From a checkpoint of a small transformer trained on Wikipedia: 3 heads of 64, LayerNorm before each block.
Each number is 500 + 40 x the weight over its row's rms, rounded and kept within 0 to 999. Layers, rows and columns count from 0. Numbers have three digits each. The size before them is the row's rms in percent of the matrix's.

# layer 9 MLP up, 768x192, rms 0.0859, rows 306-322, columns 0-191
093:495471496481547566549522470566548480472541466518496525523492426408495559422568522449490422534485541492541493483504434499486504447536475573518542549479476533496484499511491506572454527485458485618547457539403496465494520450504515468506411489540452473465527491529555408494548526472517397502526458541463534501470576523524488414470488495559483443545490497499531434516535479485519568450501495512469478432451452477524468477483557518501499497502549506550444515547524420500465488481498492475552608477462499531491524505567524517472464488547434494469548460529463457520527531448462520492
099:457527454444486478494508441512520495600545497406476485489529517490495541456524463539517460520520552498419514568464582533475438563503512445431517496507501479527518552477462495556514521542506459511520506473502600484442501440552488498447503531570459516502438513507568521446468523488483465425471526463498454442512559531471442455534559460551536510537506440507536512460461485495513502508435544503480469442545517570491436526466482553483586510556502469508499471492481561496558516465481469503534560504453494502423491570527464520507512508553424520483551579519518547507577410531444576509
093:516512459490545537538509531482507461448521542490501531514578516531482509424514501525515483530515558458507517482502533387512514421537435544541505480437477517427461463538523579562441535468474551520557479512517457552502548533479513463498439523534517557481512509519557514481514500438510414444478507508552538427415488505546478475469541473453498511497501547527503470477451493472489611464506475514501482504451412444484519498513409415527514550472508482492520457568484472582544501524506503514498529427595489497502521518489501511422614443505432508456456501513590531468537537487488493545
103:461468426480564553474479522473492512496503436473483486527537543527444515523483520503454455440514480513441547542469510453467478569491545508529489545504588471537512469531443572493527456494503552529505480504482613438403469528476469497482452403492554505489479509492533504462504456501551522580540536497439491547490497468533517569495541513524529477489485501554482458530528451484486551512404513384476496535571463509501492548476504483519454499599486527531475438476528528525536498462485566471506494509560515512491530457469383492521477497488458486444609466493513461552487490487560594454
104:566500460536514538563552469491488496450546484535466486530549519500512554418507543416415412457530555519531488539429422511442488537511510468442534502456580503462509456521511483570509548523467612490549548435511507513440439563532528529461553481496492530507501512538482543444495590530475523449480533496511452464454521524477442483523500537457528432499480447535433535524502472514540483556460476549457471448498485542433523526481460511498490512499536450492569440519459508405467501484533489510534465520499544454556456487534481551526539444459526500508491509572471442576532474444504470553
098:501441489527479489499410554547527455491516477433509452508490565469473556513466517563434488521562481510449467481505579533501409491526545435519508506493518492500534563454561471586498483506536491440483511494529504415474470530576498469458491499466436459545555465539468537403510543442564524422473497546556461538449462498504538519423547497517543542493502486579465503487490565529507534471474420540501459500582467430531472498486550500495478536443489485532453448546560540508441441551514547537475528435478455502455476468483492536489480542454500511534503450468489416586501520507507490470
101:435514478546530414564504509529491464508441522413454534539482491484540501508525488558447536431554489544562559501497474470471370528557528509443525520474453545501510532529551446508478504475547514489585576499515529510482454451515487484527475489525490539528513526473512538471542532494479561544495484490521496517426516502468564489455484553536567515557518435498487555496477580485518547460559467392440490450564517481554485558544586477482457449455542498462550501490448531460541515520526553509443488454491539450437417440485454523499537460501464531507507567545480472479506462516460525450
099:495562504516473469617488508479534500448472501485494502501525500472471542521527515545446465523512509504393445499487484532481437532486453355480483543524571521552533494451497572468513483498472487512441484469466421511453457560480477452501498480495573588522532472525505465474606505496542476556476523401490486560433544487508480519463514587568501455457512507566487552463499500496514483535486483455456497500537525489549524476532525531492525592444477468549483525547523450540522516478549537501496543472435462579454475531565489491469508431550485514546491505565475487512477526452585544523
098:486440558518561531561499485524554518448550447489429567521478557491492491443501521471442478463505498500496555470454509458548454370431510435494478536530554466571471512533489519483430525514496518484545530479496486404499494508538509543486525517487543469485527497534508471467502488499498508375525476511506510546482475499472416510588500491499445469507497424451493529481599459525488496555500541525453469444527520501556577529510482494550499551537552528491525481524478506471451482493404501438514492504507608548470519568585453514480499519513520534463495518565460562529518430472504461573
110:480463563465515512524502459430536503466560508469510544552457524453526563455561499468447512520524551495489484487473527562473509502466450530514496484566522547509548499520507469441465588469485505492430490464459487458498439506456528492452472474559464500488449447551464470500474532548529469466482542475514479495432508485474576483623552425507375465570553510474548544457584432485479595421537521518489552475521469509504518484454488514558524582451457519527446462437506460508541535524446481498518448533469506526501507444523416508536553512493550468470486566543486470459483554497525520531
097:521564482549546533498449517476489400478486530515516510468506524467446483427472550500432470479505594525457507515501544477443466580479500513534530501576461566472535475431487553504500505565563526446526515463499552459520540444537444526442473490512527532494519539460609522463399475492504538535546476438457548521502474475502417539450491506547498446537461591497575500485562572495527491489525421530456552484565498512545482456458542538502538558482485458515492485517450522478511447484477528425472472501514514528442511516521514514497455530457529507507548574500505434559543446424499450507
103:489510473512526509552503526459525509461509449487501445505483572534444472508497444450538463448521493492451478457512441515464468515479465524515502499466553465498488508471501526454451504534543463479580480506434494474448488441445411459377475563523489509508530566459517513381499479446552507503508538511471436512507554556453403537474501507485519496541484554476515517512581509501498550461492494474530513470520495548540559554542523564457492507566525546603572423548470525479490476500463460502561460513528537598432440505500482537546549557571506485483473566529480531445476445496521444501
104:600463504479493496507571470429569484501554551507455511574453461544483479471518455469440510538516560506509492516512507504515504422490539530494511517449523481490550469487479513553511492542482537572474500503479534508424458501524518618419503445472477546537502477479542491422419474461490541485571512502389475469462486504481449520510549485498466465532560473522564522471516503447544519432438548448486451525543463523497494569510492461522543537451504489582463428527582494443530463474438549535468516474494530517502497434483525515520586469508470501528417580556504559506470444499485464486
107:484476549550467552530518487510552430636504469465489529492467502542507546494496445509469466503522566464520611564496529470495451531459465402520451445507450467513505532506535477510523450485530600503473474490492497491474438497468507492444509452538433522579545467532429565543555527430495486600484532565497505534537524413492543564493476493530479497498533459465491502450535543443515537463447495472486504492507466489508514541536541516467493489503530467507526415485479473527527491435538495471488549518451537491403423507545436518493496512459490482451556577544565457575523505486501470530
100:516507571455579533442469478514595506515605533491471470555438497471490557522484577484506472505541517551490457535486486473541457487497503461516435469561442520516524520522580563517480472470464528529449522495489466469540469530503496565506500483509412504529548471527523474483442472421519453474484490506569509537459508510471484452556490532608501455510503499507493557451511431530613543469465536447393492494514549583460479496459472532498501520387491503535485496492493501555512488452429518504533531501487508555460491517533449512516483408546540543501508537476482545578445484514455457541
104:444516504448549503512449474469437522513512552515510547526476525537489554485518486532488474502494457502457530608466458527382492526537555486484549550538448490542505508520451523546523476533507515526521539496467516489538464504484413501481458475484456505555496481513503516449553509430499490546512503595456479521516585494473509545552479474491472469565527455506524497558529524476484562546480517414452520422542468449497456516463540479500568503452446538494521478506412440441535484512481543503439406476540505521528506506408417518625493465481506524510597471510441458494545480525570517462
109:493525446539508516535485488513489474483560501444406550512512470472429511499504506454415566508497485573457504557482496490533437527490452463450488545459477518519547521436490486504508518526511516534501605549468488456437462518500479482402506459567547497492494449459495489504550510487588521539523493524414559479573534572519448498518534465507483530507555537525546516448466451494509522455512455397435600538556453460496458580430551461504518493547490473568564445481512478520518546533502512507442557470541486501474502445508452521515588481482427550465486539517507523500472516501501422491
# layer 9 MLP down (transposed), 768x192, rms 0.0893, rows 306-322, columns 0-191
085:499518530551430517429521468427490513531430503459486500508521538516466483541472524492485493472510513461477498526509474559539483536487551450429448453548526414521574485497519469422516476520474543450461533478525503567468496508494491535520548540485539497552464497506490588474504491526478573508483519473508471490527445559457498580509508551476476512464542497501461582448479485403438438572471458447494516592480520497504493496523497524514453526505417548430493502452553584512552518593469552466477489504507494495505504472404501498476528499454506520576441624477509510507462420572553484543
092:527509494483565492565467532455483594391470483541530505507457570514525442523537555432463569462501410537541510489560520506530519406544502521498495489551579503502497468509502496439461513488506581496421499536529423486539503539430544452557448556459478463487517531529448420517567375495544454552526526598556489500521434491520520444512452488516455512514533501504519507482502471505471470520530515524530537518530434477560541488499526439449463469494497448608483492493515457516464452475519540492513450496508518505534479464485493503512517493520545515541466449476531430522442522434510464500
076:440503547472451471522484492523490518517531458505488450451477476495470478567474485494488531456502457547465505502585481574509496537508574422461498515579523483556512531441536391484501456548494478490434492457509548487469469460496614542513529514460475474523474505467488501524492529524501549524502502492474434524591540512487529539523442525593453469500463464515487524482498507532511410542497543495504509505525576588536491503523586575460499438503467549493452536427533530445435462496477493497555467516408488551487446481535488500502400534515548513544559474473451469533413482565498565491
107:447514496552569418499538582529432393432572583481517455534541546547467460548422504482478464465499457498507450440498569532507572544538506506579506522445489503473488494487470496484497585474498499519547493481514414499452491489535418546533477526500476414486516487516462442514467454453523527471547489527517520501516525506503518505492518544524464454403524476475499453517516469544535516508560544524580429462491423503583516510497450492593446551503497475479478555580538504487491492383524446511519514437532494487513500502474575480482518503521472473481519545487502527470550458507535474513
102:478506531460548524478548541480527534484553450450553495527464530475545505539482454479513576540536513439451495460539589465562522498490492535496537462551514492590492499455498402555487485473465399498411492519558463479482469447456547470562509527538490491520424523469526527529503466505537502512538546502455499572527513498501515455497466496584430547480438560561547454473487468463402526479547452573490454494540478556538469439506497479450519487507470571498443472481594449549528551545442504474523509488486474517545513469448507468415417520540551477461450516495477497490532513497505567499
100:463575474506577460540554499523510583513611521471477496559488459535447423520520476502503513447520500502547505511447494441428530559482486539498455482506514522492555476532479508464514460464419497559509455473452464562465470476505424553524470433532548540454420516438531553534540458522478490552468464512488556532535509484448452544472510518479521522505451529484480551491560463486504425553478545393483510488445491586559451504522503439469547453515533462453478490426480548539543516493489465459501503449554495548533484444466510499472512458563451543418510520551524579442504494510484490545
106:470541534496518591418531526531523492522466445550551468488450470489475546513508530505508528547499455516481515488419489533407509543464530557502486429550506484446548491481494531507506580449445514537494467493484465499510446511394407532484511467495423533539532500581398474499458461543443426556491541542538541571515457462474460509493525513518446452497473474495478494486523425399535505500455547511518555513482474510450513475510420451506483451547492489515431511489488512467500554490531566501522529530564520523560465498526493461500525556474453515489513598483485540593525510537582512524
090:567472461507497537436415573500458503561522479561455509599446597505553512556526502469549530529534547502573445523618559520518517459541463484518437491515463493504453537535511465430461463458526477462492544573485526526530456493495519464425476528534409471500509487491520465517436540446518524422450488534506427493492514458515519474548539462420540486498474495510544508500447520516511462483510544567444502461499521524519522506480487486529542516563503530506490448409448554482523423520483475490553509477476531436549519492494522548528543417443493482495544504482572498459520518517411522478
097:526450365473438534559455567519486515569483455503517417483522462484486429543498510497523458541509472542551533526489544482479533578525482534475532539502423517441515509540488547481429472498495464493469479561506568593454491552504516437460522481509488540523510545513507583481486492504486463564509454496427497455456513539498554507495490555461584463495495501508577520495457458545528518432487438499458497469435518485505490429492525533482476463434481496453560559486477492493461518492613531556519536456462463475445490567470511481550490501471486432523554518498437539529515540596479537474
116:391516596451558528437508503460446511465533505486561477484430513474457490551508569508552503479532581510485526505555548511470476461547508456539581482519493484475546435547458479494415551433518509419466413481522467473495462561457588448478475536522498483492550460504458461502515495482400500478476539515448487510501417499510492513450456429546472478420585502500493495564572504536547484506469460502499550508535552563466470507525481550471486504516522529522501535475530450560553504449505453516493506506538523514499513517503469430550585509524486466521523496408549473555489494514555514548
092:477568495500449524564603447483438508551433455454508485525525489496581512519505445514535554508530444484499451445523507507550479432527466468528491567462499447503430519512577470490475510474463504522528597452433521484553561477510580482498628565517511429452469502577520534485553513456495458494501494498468465487492481530492495427524499496431492572534500457513507469518463504480476511479452506510485451520489400443482514506525496460481502483540510558514480417440544509489537509571489503605610459491493479512561490508502481531455473554514440509518447497513484470488539509559478558508
101:526455505488451517471511431504570528495439528580568556463566498549435411550452530519530458488482514439496504498534484506570562504501502514453476481450477494488429559532463514570439490516500453481495486512542537510456565518522496501459510526492522466493527483463519499507490500509481463501500522444500492465523525523442471519474564526435515469513471473499497543541428497445474499499470471463522398452446408579376564514532606576554524465499519478476519409531442553452509477574492462530495513550525544453531544549478572530481512557533437459543469504527484539525461492481497475497
116:443542490508604493490493482513481505455537504518449431580519534436465477443570516545537505504533483505574438544463524479548512502465550515566547484464544493518508445498490448498529529533432531550472500485488481433521513543522422508449506482527532472514531505513428494458484487474515496462504483445470475512542471495470515604518535524491474488444507507458537533477579466621538464518545461598582493475480445444511454503503462531592453493515525483555493480529558512490477485396547504432601446410527507456521501453471555483533506483474488510518511467481521499472538465428524449518
104:495500475491429567528472500517446535557461463515481479498503462545460513580417518453500551544545502535502500555566507495503536564497416492482549473520481473469505531440514570497537502450459515414450497451502493449527537576475541462474509435460511520466478557519479505428490507501428538591524466536475529507486527461507503526516422524469550488482596461496501459496456478475528477495513589540470474518489484521425468486510584470482516417488570503460505459520542466412514537525529483472459476514556510494504489485448541502520537554464463552531425478507480482577518520589477627526
098:488515484505405544524522475486423518511475459517488533468542462518517495489471390519452515511434500435493491517594539511520477421445492494463541528446536523503439424469492489497500503560503538532496509587528511515489537509508584435483482476461535533402497527470460541492530567542509570506496453449544476435523516551486519456461506458422516467503552494484580446527523570576436534526520481539547499544438457433525524454486475521535535534473559542534482543553533496437493496522524529532465474482530476534560505455524510484464576568468509454523457497464509468475485532486565499384
120:457500479474470474524473453470488551541470534524497469579529509523502461515489520498491420543533444587561547533427512496508537510502565495583520535546494467574545430576494504466483582469493479479533523454490491493513431498524468464479494421519521512508528511439492424522463527498537457550549465568472532573469446478488474505488456541479544499483536432557407480465547524506514469514484545418614467489421518429511443536476452506551492561451567517500450517535490583506488481509553490488466452495498473455490505473516464529537537504433436508478543542471547552490439501541497470424
119:463535521521515519451443477522511440565465490519533528495508512439564472481441550463463473560515433520599580488461472544466447512506521469550563518520535485476512507440521464508512524517470521550490539505459523514484539467530483506503468510533507520432504507530461465452499489494501496431424428549525505483458443518563485496435483525456568552457476448534467530498496520486583407482559525563493504439474471494487461529473477555486519502481557571562445524490513562425573517447462535462497493460562474531513479440498479459496468551481496411556524581597509431464543513545482580463